Each number is 200 + 40 x the weight over its row's rms, rounded and kept within 0 to 999. Layers, rows and columns count from 0. The size before them is the row's rms in percent of the matrix's.

# q: layer 4 attention query, 64x64, rms 0.367, rows 0-31, columns 0-63
# k: layer 4 attention key, 64x64, rms 0.334, rows 0-31, columns 0-63
# v: layer 4 attention value, 64x64, rms 0.306, rows 0-20, columns 0-63
# o: layer 4 attention output (transposed), 64x64, rms 0.678, rows 0-19, columns 0-63
q0,089,181,155,221,218,223,166,182,157,177,235,275,241,264,250,177,115,213,172,212,189,235,282,201,199,188,242,193,240,188,162,243,230,149,148,174,208,108,145,226,216,202,173,167,200,167,206,232,142,228,245,195,171,166,246,248,110,175,219,172,242,217,168,245,270
k0,086,153,192,192,242,237,149,190,198,207,247,138,188,153,221,169,204,206,206,211,284,190,161,186,174,227,278,238,176,267,219,253,242,179,196,132,149,211,236,259,197,199,207,264,204,228,193,228,223,162,209,201,149,162,279,184,148,160,216,131,236,175,96,173,151
q1,080,301,280,156,137,233,173,220,262,191,234,251,227,163,179,177,165,207,186,210,206,194,259,181,91,178,208,233,197,182,166,225,242,143,225,200,166,249,164,208,214,216,223,171,292,124,253,246,206,193,231,181,218,182,184,189,173,167,119,194,210,218,180,157,170
k1,072,258,113,209,157,198,135,243,264,172,171,189,169,220,182,178,251,262,250,235,190,207,218,180,153,309,142,146,183,229,258,214,226,213,163,200,223,300,149,151,208,137,238,238,176,160,182,195,194,246,203,224,177,189,212,209,256,217,151,176,181,206,203,222,164
q2,087,223,166,119,229,178,188,212,143,141,194,228,207,169,232,172,258,260,220,187,197,249,104,213,265,192,199,156,236,198,220,180,217,185,242,187,186,315,203,231,171,113,218,191,168,213,185,222,179,168,187,169,275,232,193,218,256,250,291,197,178,203,171,179,162
k2,087,175,163,187,187,175,205,236,184,236,215,271,219,186,204,178,201,155,195,150,243,243,186,166,280,118,143,189,234,183,210,217,135,168,228,238,220,160,236,142,178,114,199,252,185,256,230,263,197,184,171,217,210,209,166,189,203,326,227,193,183,218,179,122,252
q3,097,190,265,280,202,73,237,178,179,179,196,144,184,201,180,211,223,136,152,121,245,165,240,229,218,154,222,181,170,154,210,165,192,266,249,225,249,138,234,181,130,203,232,208,165,246,252,193,153,190,209,169,162,232,204,234,202,247,228,185,226,224,226,246,168
k3,083,204,191,168,109,134,182,164,191,172,230,245,250,170,253,242,201,116,158,202,227,183,262,189,158,244,187,259,151,142,160,166,223,248,185,180,130,208,191,216,255,263,208,199,207,254,207,248,161,214,230,113,255,246,163,204,246,198,193,242,206,259,196,179,195
q4,088,176,174,231,179,216,202,158,181,227,243,215,235,227,204,221,254,147,104,205,119,230,215,162,177,162,310,218,153,206,143,141,263,232,197,190,185,160,169,179,228,226,215,260,186,209,291,226,131,197,195,130,234,227,172,207,218,167,226,200,276,233,207,180,201
k4,079,256,166,261,151,187,220,176,212,157,227,206,167,184,193,100,258,104,195,224,200,215,204,176,196,307,218,235,195,208,171,216,206,220,217,212,171,203,215,262,168,238,167,180,188,102,191,213,240,244,269,195,229,215,172,213,185,168,257,183,227,199,87,204,210
q5,095,163,255,255,212,230,237,202,176,232,153,138,204,215,180,238,176,193,216,84,177,228,260,227,222,220,202,200,143,177,146,204,225,285,234,156,147,145,210,159,193,260,223,128,139,222,219,164,146,255,151,220,184,231,232,238,214,237,230,220,196,189,188,237,133
k5,084,198,230,197,159,142,179,157,234,195,228,256,211,203,258,218,224,127,184,216,250,114,238,156,135,177,222,223,214,173,200,250,225,223,157,226,174,128,184,205,134,216,180,189,252,209,259,193,181,254,210,121,218,201,237,271,142,198,167,150,249,145,275,191,227
q6,085,178,253,205,205,212,172,198,191,153,195,186,202,318,231,159,275,112,173,140,104,194,195,176,211,195,276,233,216,190,188,185,222,239,224,139,161,225,216,210,174,208,208,154,169,195,250,174,249,148,197,178,160,192,175,245,212,172,256,269,167,204,238,260,258
k6,078,189,188,200,177,197,270,193,215,195,155,296,169,206,197,172,238,170,190,198,173,160,224,133,180,145,203,256,164,239,242,194,291,213,133,261,166,251,236,312,212,218,158,201,173,106,214,275,228,189,228,176,172,154,184,153,187,220,211,199,184,194,225,162,201
q7,076,198,205,221,207,190,267,204,216,135,222,126,208,216,268,168,298,211,204,199,231,265,135,174,284,178,251,158,190,271,262,156,218,155,201,212,193,191,270,193,142,183,148,211,133,184,204,170,227,192,200,187,179,248,194,154,222,174,255,157,125,189,213,173,218
k7,072,80,225,235,265,182,225,194,124,237,226,204,192,280,167,189,232,144,237,107,254,196,153,206,259,138,157,177,196,160,168,227,252,237,218,222,193,183,171,251,204,192,177,162,204,172,206,220,182,189,175,167,199,194,185,160,263,235,249,272,164,192,199,247,179
q8,086,180,139,214,175,196,181,241,186,230,300,170,153,175,179,226,289,194,247,237,162,215,142,179,226,169,193,193,194,161,216,162,215,175,249,182,239,189,195,185,239,192,206,194,195,139,229,264,270,199,173,238,255,101,207,200,293,166,166,177,165,270,139,219,203
k8,086,200,227,235,154,202,279,160,237,235,179,219,285,236,162,149,289,203,166,187,241,211,208,173,215,206,281,111,238,219,193,82,186,175,212,232,211,258,216,200,158,196,188,148,184,198,136,157,248,182,195,199,210,183,136,168,204,162,200,253,215,202,174,236,167
q9,082,208,100,197,266,245,116,122,209,197,193,277,172,198,185,174,136,168,205,209,223,178,201,226,220,239,193,183,166,192,200,250,202,179,229,285,166,218,170,199,162,202,246,246,201,216,214,267,146,194,237,218,228,170,159,167,207,268,245,249,176,178,103,156,191
k9,082,209,187,197,275,154,212,223,209,144,252,176,241,166,208,156,134,144,148,198,223,210,187,246,188,230,191,166,257,225,197,149,210,186,239,222,227,223,231,152,203,174,237,284,191,160,215,219,93,166,192,209,196,277,226,133,178,255,244,115,215,171,149,225,239
q10,085,264,217,202,267,202,160,290,195,213,230,214,156,185,245,158,235,228,187,212,136,258,169,150,192,256,152,179,155,214,215,209,180,156,158,228,203,223,183,226,186,226,143,241,297,209,164,285,216,201,165,214,146,217,224,174,250,200,155,165,217,144,108,223,190
k10,083,255,212,189,282,220,220,190,172,262,172,212,162,214,212,232,268,217,224,148,176,264,183,157,208,243,250,143,265,196,137,205,144,279,131,189,192,228,230,220,167,132,243,252,210,175,146,121,221,223,137,163,196,214,202,124,192,181,215,158,200,200,169,192,204
q11,077,156,144,170,269,209,237,130,155,231,175,209,284,169,213,181,188,116,180,141,225,219,160,195,278,137,263,202,201,226,187,195,171,207,278,225,216,191,229,179,160,258,142,181,162,198,178,155,227,187,161,163,221,282,219,241,188,250,206,197,221,220,183,258,153
k11,075,137,250,172,237,162,241,179,164,164,257,219,166,223,197,173,221,135,179,201,157,175,278,187,254,196,170,248,191,155,226,195,186,133,189,196,157,111,252,214,200,206,283,170,227,187,232,239,152,225,195,229,315,169,141,212,236,222,237,176,220,182,187,193,261
q12,087,127,226,210,149,167,248,106,218,200,258,222,258,240,165,176,220,206,220,100,157,207,258,220,191,127,259,217,178,151,260,226,150,243,212,217,189,162,188,221,137,219,200,208,193,228,207,161,177,230,208,148,191,220,220,186,232,233,245,186,102,193,184,266,213
k12,085,159,219,166,194,188,231,117,186,160,211,179,192,300,245,193,144,126,190,164,277,160,239,158,197,207,184,233,180,137,193,185,255,191,170,216,239,177,170,210,197,181,212,279,137,204,193,325,227,202,238,184,244,144,222,213,231,145,205,212,190,206,202,222,255
q13,085,229,171,275,175,178,169,293,157,226,239,155,157,154,226,197,282,158,179,80,170,230,205,236,224,175,205,152,242,173,223,102,249,210,238,259,194,225,240,175,151,198,200,192,238,188,203,207,219,208,156,200,261,235,219,149,226,167,232,182,152,222,185,198,185
k13,083,177,156,238,235,166,223,124,269,173,167,244,241,206,242,187,321,159,210,131,152,234,169,184,256,228,210,193,130,196,149,171,192,259,198,226,225,174,179,172,159,179,238,183,218,216,173,188,188,220,217,150,187,255,163,151,254,196,252,238,295,208,188,188,183
q14,088,213,231,214,223,169,236,100,205,185,246,206,182,189,255,202,167,219,166,257,168,165,279,135,159,225,170,312,219,169,204,157,167,191,128,180,194,179,163,181,218,216,232,246,217,186,217,269,238,248,220,144,246,195,105,236,229,198,200,187,216,265,205,210,161
k14,090,243,198,233,156,183,217,238,274,210,242,104,143,144,207,161,227,215,168,216,173,216,205,151,123,262,159,163,264,141,192,167,161,255,253,195,228,245,222,234,256,247,194,211,162,255,186,235,223,192,193,195,153,172,198,198,261,142,164,176,173,237,140,238,227
q15,087,268,208,85,250,212,197,158,158,217,170,233,193,220,246,151,221,252,233,126,204,241,157,167,222,209,219,130,157,239,223,213,217,262,151,222,238,282,232,153,184,162,250,250,156,182,153,136,197,172,190,255,155,230,235,186,175,226,165,190,193,189,162,215,182
k15,083,189,187,145,278,188,187,266,229,166,171,227,186,224,186,231,180,214,204,53,200,225,254,208,210,122,199,199,183,143,206,270,160,187,180,221,164,176,221,217,160,137,234,185,193,210,161,218,163,247,143,209,188,300,214,200,206,251,211,212,171,159,222,265,224
q16,093,196,173,192,175,174,170,159,176,207,215,186,259,190,259,242,222,176,175,188,238,157,245,174,186,187,214,218,193,128,138,196,299,293,185,182,185,168,143,194,173,242,299,170,189,220,237,178,168,296,196,136,167,223,190,195,220,218,200,197,271,121,242,220,174
k16,083,243,234,195,143,139,190,223,250,200,219,163,165,183,285,135,230,142,237,256,173,222,191,136,146,225,179,209,183,253,215,260,186,212,168,236,152,169,161,197,203,200,166,190,205,205,240,245,159,172,217,180,259,243,235,307,139,164,249,213,180,248,159,137,205
q17,073,177,214,241,220,239,124,185,200,216,198,208,225,219,150,165,189,211,260,226,226,174,150,241,165,212,236,228,210,135,204,208,180,269,184,215,177,96,240,168,137,216,194,130,184,216,189,191,219,193,188,135,271,220,336,169,199,204,137,228,187,160,249,193,166
k17,078,192,179,186,198,255,224,124,186,194,230,162,193,196,281,183,243,203,187,255,242,176,201,179,196,280,199,167,172,252,235,165,169,243,149,159,186,161,255,196,199,227,115,147,166,233,217,183,205,233,65,226,209,196,230,205,156,183,233,188,244,243,268,232,155
q18,075,176,226,177,198,156,182,213,233,231,214,268,199,246,207,148,146,227,151,207,198,173,194,225,174,177,153,208,185,220,170,241,227,226,215,127,156,223,274,243,218,212,267,229,251,91,237,176,167,153,220,205,197,170,275,140,204,156,295,193,163,197,147,225,140
k18,072,207,172,151,206,216,183,227,174,134,213,222,177,206,153,169,241,166,181,191,217,226,217,179,203,207,263,137,198,263,211,245,220,322,242,233,234,201,188,133,208,185,216,251,139,186,154,188,178,182,221,248,95,173,180,190,110,197,205,211,218,177,215,196,305
q19,072,137,190,248,223,180,195,154,208,176,216,192,188,244,206,221,213,265,241,185,262,230,135,239,159,191,245,122,213,242,146,254,242,248,201,168,160,192,223,188,189,218,197,191,239,194,170,162,271,234,154,185,162,243,102,268,180,178,99,242,147,197,215,187,164
k19,082,180,241,183,230,214,291,240,217,250,158,233,202,268,139,211,193,171,291,204,187,161,233,141,165,212,171,188,154,159,143,214,221,40,222,229,197,130,184,233,227,198,218,206,213,182,220,203,206,189,185,204,167,214,151,265,201,215,188,192,227,172,252,210,168
q20,098,196,233,183,196,179,242,200,185,198,148,192,205,191,173,209,149,176,145,215,194,172,219,276,174,219,197,237,179,162,173,280,131,299,163,213,210,165,272,168,187,215,193,143,197,226,233,167,151,251,171,184,213,208,117,232,111,219,197,216,241,221,296,258,249
k20,086,250,220,171,190,180,125,227,168,219,166,175,156,127,239,225,140,208,214,330,176,128,218,176,172,207,230,271,195,201,232,192,192,205,239,153,166,107,188,171,245,246,241,177,188,236,235,266,209,172,212,154,218,172,233,210,204,239,183,217,159,160,242,256,188
q21,112,210,203,201,190,208,160,261,260,190,199,230,183,195,190,156,202,231,283,271,210,232,135,173,211,201,112,182,229,196,220,167,239,143,207,287,230,305,132,175,207,199,137,200,204,116,207,173,205,182,198,212,204,149,224,176,229,196,236,225,103,220,220,162,182
k21,093,200,206,226,172,191,245,166,166,170,168,143,208,255,148,216,195,207,226,204,288,226,146,176,287,166,135,126,175,224,183,200,288,252,239,239,220,236,208,144,185,137,205,220,225,196,181,147,195,228,156,211,172,254,184,147,269,246,206,180,150,197,270,165,188
q22,097,141,210,271,203,218,222,125,191,202,203,211,222,206,235,177,174,192,171,228,94,199,206,169,125,148,226,276,268,156,200,154,165,197,163,147,216,196,214,259,209,225,194,217,215,243,219,213,239,234,261,203,267,185,153,240,244,120,252,206,261,185,167,148,199
k22,098,197,153,235,160,293,234,180,242,170,286,187,169,170,171,149,233,208,166,194,75,250,215,222,189,223,189,229,259,209,206,162,209,209,256,188,236,200,190,250,251,209,176,251,171,197,141,251,287,200,201,194,201,146,148,204,171,142,220,171,243,193,151,179,221
q23,073,149,178,171,152,178,210,129,200,232,149,181,199,235,248,169,172,215,260,207,141,167,221,149,211,193,251,249,236,139,223,178,159,210,184,215,201,148,233,169,260,207,204,119,253,269,238,235,175,209,172,192,214,188,175,145,232,163,181,262,233,218,228,327,229
k23,075,177,241,208,204,233,238,218,265,196,210,167,124,154,225,206,240,179,167,292,242,229,159,187,170,205,262,239,149,192,286,148,147,208,187,161,220,190,203,245,149,248,198,176,176,126,184,188,251,127,165,167,251,154,245,157,222,181,152,225,156,251,227,209,236
q24,094,261,160,289,256,208,194,217,164,228,227,177,227,205,158,213,190,313,271,218,211,183,96,222,199,233,194,151,150,195,236,230,144,177,204,207,239,226,152,172,198,189,198,194,210,221,128,147,258,178,241,224,139,177,169,189,219,144,226,229,206,204,237,151,139
k24,085,132,229,154,187,232,288,203,218,221,176,178,241,202,196,208,135,219,174,145,170,186,227,230,197,108,207,189,247,235,167,224,209,224,232,161,221,198,270,131,169,141,224,180,157,215,199,124,264,225,181,226,165,235,131,281,259,242,207,211,234,190,240,193,142
q25,087,195,188,194,172,237,144,298,206,208,216,134,197,206,204,136,239,231,281,232,227,174,114,195,159,206,224,159,226,194,157,216,257,96,210,200,239,232,231,174,180,165,182,270,166,265,166,231,192,248,215,239,175,186,205,194,210,198,204,172,203,260,174,167,108
k25,078,176,231,239,208,163,228,251,181,257,252,220,305,234,220,209,205,237,207,178,209,263,206,183,233,172,214,76,180,182,192,199,237,190,263,160,143,172,172,172,156,191,140,172,155,145,148,138,243,241,162,250,227,251,218,229,186,217,239,180,227,155,185,176,151
q26,106,297,140,196,211,237,187,231,257,192,223,246,195,191,207,184,146,219,274,258,175,232,189,146,199,230,184,249,181,194,155,197,193,124,167,155,168,231,173,252,237,190,199,259,257,195,241,270,178,190,266,222,192,215,185,217,150,203,148,192,125,183,109,146,201
k26,088,244,209,184,252,226,195,271,187,224,219,157,184,172,158,222,201,229,186,242,171,240,173,267,203,259,185,97,262,199,241,174,208,155,195,271,179,271,149,230,185,142,178,259,260,155,168,181,227,228,194,193,132,178,221,145,200,239,157,196,180,232,127,140,200
q27,109,163,230,249,292,158,247,214,167,251,195,202,190,222,227,245,285,195,211,183,177,201,172,159,239,173,191,145,163,231,174,187,187,277,211,236,192,183,310,182,189,205,256,125,182,202,148,127,175,186,201,113,119,234,226,204,182,154,191,214,196,189,240,189,200
k27,106,186,221,189,221,188,247,248,162,205,175,194,165,193,237,240,264,144,182,154,182,214,174,160,230,197,246,249,198,178,181,247,242,203,126,164,156,106,184,257,174,187,189,157,250,230,199,231,221,182,196,157,188,278,73,247,221,197,238,260,228,190,264,178,236
q28,084,186,206,236,174,199,219,191,232,225,250,158,214,245,266,192,185,185,200,259,131,216,179,206,231,235,132,198,178,133,194,170,160,133,189,232,194,226,215,230,191,277,246,226,236,207,177,223,256,148,243,192,310,108,144,146,191,168,231,165,194,261,166,155,199
k28,082,166,226,265,245,201,213,190,229,196,220,177,213,161,168,200,278,178,140,213,181,196,149,210,225,203,295,148,283,212,193,171,234,145,266,208,259,212,187,160,250,199,152,219,177,162,181,208,235,250,231,223,239,197,166,142,246,103,155,164,118,225,213,201,170
q29,085,170,176,242,292,170,181,192,172,208,188,144,211,135,192,220,165,218,151,215,138,145,163,195,253,231,171,226,213,259,197,213,139,214,254,203,240,228,216,126,219,197,243,194,215,232,186,107,124,264,175,166,209,223,250,217,215,217,169,254,207,255,273,138,205
k29,099,213,231,241,237,199,222,178,188,223,211,172,157,141,185,287,207,159,98,177,140,167,172,266,230,198,173,213,151,184,230,170,218,237,226,190,177,182,254,201,124,227,148,166,210,294,224,137,230,218,201,181,225,226,103,238,182,219,248,217,244,232,237,236,171
q30,078,171,224,260,219,210,236,215,267,221,154,86,239,154,235,181,255,200,188,226,214,100,211,232,203,198,179,110,196,172,234,197,187,237,187,169,175,201,198,187,170,198,214,82,209,181,222,177,223,203,202,213,289,263,174,220,190,205,209,170,259,211,247,206,140
k30,076,204,213,235,154,210,188,237,193,237,244,179,268,226,244,233,235,193,136,248,216,224,208,226,123,141,231,246,202,168,220,213,161,194,265,197,231,177,191,101,214,200,224,116,176,249,241,186,132,232,142,123,210,138,188,225,208,165,235,200,222,218,263,176,135
q31,089,221,229,210,167,173,184,258,143,193,104,141,144,207,204,219,219,226,257,264,183,203,140,239,232,211,112,187,172,243,229,188,254,170,274,225,159,307,168,228,223,195,133,215,200,185,197,170,241,170,268,155,177,217,225,169,250,195,202,238,162,223,182,186,182
k31,082,199,184,222,192,153,261,207,184,207,211,233,242,162,79,290,248,204,195,224,196,233,175,169,280,164,139,180,218,263,163,204,176,212,172,213,227,236,227,232,175,224,150,223,173,198,202,109,193,173,190,177,161,189,218,212,232,213,237,243,117,220,285,138,199
v0,108,207,223,189,173,118,213,159,230,249,205,173,243,152,123,197,240,273,284,206,170,164,160,185,212,178,156,260,205,169,260,182,130,106,231,264,246,206,196,220,258,152,230,172,187,220,240,225,163,193,217,230,224,187,171,205,154,227,162,162,136,240,242,213,206
o0,110,211,195,211,249,254,143,240,244,199,199,227,178,267,214,160,248,175,204,124,175,215,165,171,165,223,263,200,166,234,135,283,251,291,143,180,128,196,222,204,187,158,217,221,179,127,181,177,155,229,169,224,151,228,256,192,153,186,254,168,210,160,250,184,226
v1,119,237,196,262,211,183,180,252,254,186,242,147,142,185,199,186,242,191,147,136,150,203,215,210,207,168,237,141,198,136,209,204,243,165,178,249,221,215,199,208,146,269,299,188,170,177,224,212,165,266,153,181,276,213,173,245,206,211,258,163,262,191,135,138,192
o1,122,210,231,131,186,227,234,184,175,196,150,207,206,242,118,192,100,231,218,273,259,155,189,177,233,199,188,212,188,259,238,207,205,214,117,162,210,205,235,205,254,186,146,205,157,247,221,192,227,120,185,205,178,128,271,196,199,204,168,242,157,210,271,186,269
v2,085,203,155,224,219,156,213,111,190,200,186,198,185,132,163,217,198,226,216,163,198,249,210,197,125,224,192,180,171,216,241,177,140,200,163,221,177,232,202,203,191,165,207,221,197,308,240,221,145,268,243,241,259,201,209,196,231,216,260,246,243,182,220,63,150
o2,085,199,266,179,208,226,222,252,189,250,135,183,143,246,202,204,219,153,208,293,160,178,208,165,207,198,231,220,230,198,153,189,240,224,209,210,198,181,253,247,187,260,175,134,191,89,179,151,176,210,152,185,198,212,210,186,223,189,159,190,108,157,245,283,268
v3,089,293,189,222,226,192,194,225,206,218,183,214,217,110,227,169,176,155,136,228,279,209,271,202,184,142,191,208,178,215,194,216,184,200,195,264,245,258,249,169,147,166,220,197,216,202,194,194,98,256,194,241,238,190,120,166,209,142,162,179,282,154,225,179,202
o3,104,89,193,146,157,241,248,174,140,168,200,190,136,261,153,236,210,180,275,149,256,263,153,193,210,209,208,195,197,211,250,199,260,181,205,182,207,171,178,313,232,234,140,229,166,191,179,266,233,175,195,220,133,197,231,218,227,213,203,194,149,182,189,199,222
v4,104,234,216,252,217,263,185,204,226,213,193,202,150,201,224,279,230,148,160,159,178,161,140,141,239,206,247,196,148,214,200,162,250,125,254,272,171,211,197,216,204,189,183,183,163,144,240,162,238,238,174,142,183,210,200,297,195,182,166,147,175,221,150,294,214
o4,112,238,134,195,132,213,196,192,208,165,199,246,220,177,184,129,150,273,272,199,198,199,202,189,191,154,131,198,140,165,195,224,147,270,198,169,233,195,192,136,242,189,278,256,152,239,206,282,172,169,209,247,216,215,234,212,253,177,231,254,194,187,182,117,219
v5,112,225,201,188,220,158,209,252,151,254,171,267,177,193,172,171,189,221,97,169,243,145,306,156,182,154,202,243,243,218,180,179,186,229,181,200,270,190,211,206,276,194,208,215,253,158,148,168,176,219,231,250,126,208,201,214,148,178,209,146,276,215,173,213,157
o5,122,132,207,249,161,197,170,168,209,194,247,211,213,229,168,193,235,157,224,170,309,196,109,225,226,236,243,121,137,164,275,188,213,147,205,197,194,195,223,179,180,195,144,164,186,257,179,267,191,201,215,204,253,211,233,138,231,212,211,217,101,256,231,182,201
v6,100,190,154,277,238,224,162,229,209,251,178,222,267,223,235,221,245,178,192,229,184,170,188,151,209,183,237,175,116,192,187,230,239,85,211,254,156,230,273,201,178,164,162,143,165,202,233,173,210,221,214,157,242,142,192,223,161,198,227,137,204,180,143,228,286
o6,104,190,171,161,136,211,233,205,196,165,183,198,146,126,107,230,200,261,213,95,217,211,210,207,203,229,153,219,204,194,158,229,159,335,175,132,211,191,168,196,233,258,267,234,177,228,170,252,192,207,207,241,164,179,204,208,247,196,181,245,177,212,257,199,214
v7,103,298,217,225,181,235,167,209,193,150,184,192,137,235,206,156,153,159,108,176,207,147,193,253,230,197,196,196,216,229,223,235,269,214,278,187,212,224,151,215,233,200,275,232,186,162,222,136,179,129,191,155,232,240,84,209,239,206,215,198,211,228,199,180,236
o7,110,188,229,123,202,209,244,139,200,234,246,179,252,249,283,173,196,269,237,228,284,276,229,149,181,190,218,160,186,178,186,197,139,153,139,169,241,145,200,198,214,115,194,259,198,268,203,212,215,173,134,190,221,174,225,229,157,216,163,200,220,218,166,155,182
v8,085,188,202,89,225,217,212,213,229,225,236,166,216,217,275,149,240,189,205,264,157,233,114,206,267,173,239,186,174,141,149,210,143,190,169,248,204,266,250,202,216,172,272,173,196,243,195,259,210,219,150,171,249,184,201,203,254,205,179,196,211,125,143,168,180
o8,087,214,193,170,214,185,229,156,175,182,178,194,198,195,151,281,181,178,184,245,154,180,215,220,103,228,197,206,156,297,194,227,248,223,203,188,186,242,214,203,190,227,218,186,178,178,260,64,208,218,176,174,104,206,177,283,179,213,205,192,243,246,278,184,204
v9,115,209,188,266,200,222,115,187,188,194,247,225,149,156,164,212,164,247,140,148,210,169,187,227,184,281,178,185,240,212,196,219,267,159,191,244,206,198,166,223,177,178,217,214,146,230,166,223,129,313,189,198,262,265,175,245,169,208,178,137,257,180,244,146,198
o9,113,187,227,193,198,188,215,197,201,210,217,217,218,273,248,175,234,197,182,228,185,217,203,129,235,94,171,229,196,167,245,177,149,247,151,198,237,233,260,257,220,186,191,247,175,171,179,180,237,97,171,195,226,141,213,167,213,142,207,232,89,230,228,174,285
v10,121,216,196,230,236,158,212,126,205,170,258,134,219,191,196,170,171,157,219,161,204,234,258,228,177,218,172,201,170,160,260,259,161,258,225,205,206,221,168,142,178,252,241,235,297,148,218,198,224,140,185,182,179,153,189,143,256,189,219,225,101,181,277,202,240
o10,120,212,206,208,170,274,165,250,132,254,218,189,216,186,198,226,191,264,196,266,197,218,184,193,266,197,225,253,215,239,141,242,202,125,201,201,178,121,170,256,226,186,105,186,208,195,193,205,173,226,202,202,178,182,242,228,160,229,172,130,304,154,169,157,138
v11,103,216,200,315,191,158,247,201,223,173,138,127,218,183,166,210,175,197,244,195,195,185,241,260,136,135,174,204,167,222,283,210,190,114,252,223,204,220,158,216,211,187,211,196,116,213,262,191,150,211,252,227,240,208,121,202,181,242,227,218,205,222,195,142,236
o11,112,225,232,132,229,282,237,253,199,209,169,199,126,221,224,185,219,207,240,166,216,260,180,141,243,237,259,183,260,191,151,203,186,291,111,157,171,120,193,228,196,181,198,182,216,189,171,237,191,208,118,217,169,209,255,124,209,206,185,203,207,141,200,228,235
v12,108,314,190,172,217,208,175,220,163,245,200,230,205,211,198,185,172,197,170,141,206,191,212,149,181,184,185,205,191,219,234,181,131,267,138,189,233,252,261,191,242,204,174,128,280,204,198,190,197,158,175,215,244,205,89,152,293,168,207,236,255,220,169,235,171
o12,121,119,214,181,150,171,257,148,200,221,282,156,253,211,176,188,136,192,258,221,299,246,187,169,158,253,215,148,193,204,163,238,304,130,239,193,176,159,186,222,225,240,171,220,170,179,208,251,172,236,201,214,179,188,190,257,162,229,221,175,146,190,164,185,207
v13,125,134,151,193,216,252,156,172,252,158,182,174,181,168,176,184,118,196,160,175,187,235,174,255,215,231,238,199,233,213,235,252,162,215,263,331,224,173,222,198,187,198,224,151,192,173,193,241,175,163,128,217,294,200,179,191,192,182,222,243,186,161,224,280,158
o13,127,290,237,214,148,147,225,276,169,232,188,199,236,242,210,253,221,227,264,225,185,245,237,123,163,199,186,181,163,184,149,243,278,178,105,222,181,211,135,244,209,156,145,225,198,198,196,166,231,217,218,146,122,207,207,234,216,175,190,216,195,215,178,122,197
v14,114,212,243,216,213,229,168,136,201,156,198,244,244,233,215,155,83,200,174,165,290,212,242,266,149,249,175,210,185,203,252,277,215,200,188,230,151,192,179,129,173,216,172,172,134,139,201,153,179,212,214,228,180,182,227,145,207,162,181,276,183,220,250,226,226
o14,114,188,202,225,238,191,211,292,149,250,205,152,176,155,219,243,242,225,241,174,171,303,207,175,270,162,217,220,279,161,162,183,117,153,192,218,206,140,178,282,209,190,191,256,221,201,200,253,190,221,195,140,196,205,145,192,217,169,201,184,199,191,130,129,206
v15,120,108,213,186,206,291,195,218,154,176,251,192,180,213,241,215,194,194,146,184,197,199,211,195,206,227,194,159,239,200,156,203,242,293,206,184,173,150,161,206,238,230,237,199,207,106,236,173,268,179,168,163,172,168,274,197,241,146,272,179,167,162,215,292,165
o15,124,311,176,227,200,137,164,182,186,179,187,241,264,137,191,228,170,258,200,212,186,191,266,220,193,184,137,209,121,153,209,195,146,91,207,255,248,216,207,175,222,181,162,237,187,280,203,219,186,208,213,190,248,226,203,212,214,223,152,177,217,290,180,172,167
v16,119,198,249,257,229,213,215,229,160,230,254,164,149,288,237,214,226,199,150,161,157,198,209,192,125,177,225,180,169,179,173,179,192,189,92,189,197,209,207,176,234,244,275,152,244,169,150,190,298,240,165,227,201,179,200,232,254,195,204,191,281,199,135,160,183
o16,118,194,208,172,159,158,205,187,155,199,237,213,248,145,154,210,106,172,176,278,262,170,169,220,270,193,178,175,217,253,217,165,154,212,224,220,204,228,254,194,234,243,172,194,160,218,268,160,92,139,205,177,220,203,238,160,200,283,250,225,157,228,202,170,240
v17,114,207,204,253,203,162,270,183,166,263,133,229,179,209,231,236,181,187,175,193,181,171,194,151,245,188,209,230,206,232,224,156,144,112,262,237,193,268,182,241,249,172,197,173,239,163,224,166,257,163,192,151,163,223,174,253,126,199,173,162,206,222,156,308,246
o17,114,239,179,247,120,238,169,240,192,174,251,222,231,187,214,151,168,249,237,205,262,230,195,205,152,191,184,143,155,120,176,243,214,295,203,164,149,173,148,126,182,196,261,197,200,220,200,268,143,210,176,226,227,256,237,139,229,163,273,198,215,185,210,169,192
v18,081,245,167,274,145,188,224,207,132,250,170,165,183,214,223,242,269,173,204,227,193,175,177,200,247,148,161,181,228,214,206,144,168,186,232,116,218,264,174,265,249,173,251,215,210,222,228,215,240,147,245,148,207,217,88,229,184,247,242,143,208,213,201,150,224
o18,074,205,244,129,219,257,212,146,224,188,250,252,170,242,250,144,111,224,183,227,272,184,214,204,154,247,234,149,177,195,191,256,207,216,164,180,182,163,200,155,191,197,253,195,231,180,162,222,176,163,125,252,214,192,258,165,124,257,187,156,214,175,188,288,224
v19,117,106,121,266,211,232,196,165,163,140,177,163,200,245,162,157,139,218,178,227,143,152,185,241,153,179,258,200,200,239,213,247,217,124,244,223,200,146,162,272,244,171,230,215,199,217,174,186,276,152,214,225,226,246,211,237,164,252,259,192,185,189,190,215,234
o19,131,277,256,195,159,160,185,251,244,246,193,192,239,162,282,222,298,188,148,218,223,205,241,143,244,212,210,173,206,126,136,171,152,289,137,197,190,227,171,158,174,151,219,192,221,236,217,136,157,206,158,166,197,228,213,158,210,211,155,232,196,226,232,213,169
v20,130,278,226,207,237,152,263,162,211,258,206,209,136,227,161,210,145,217,197,155,145,196,170,172,174,250,180,281,171,239,212,149,160,185,210,220,208,213,186,184,266,203,207,169,308,186,158,167,257,121,152,201,190,244,160,214,217,198,116,247,197,226,204,244,203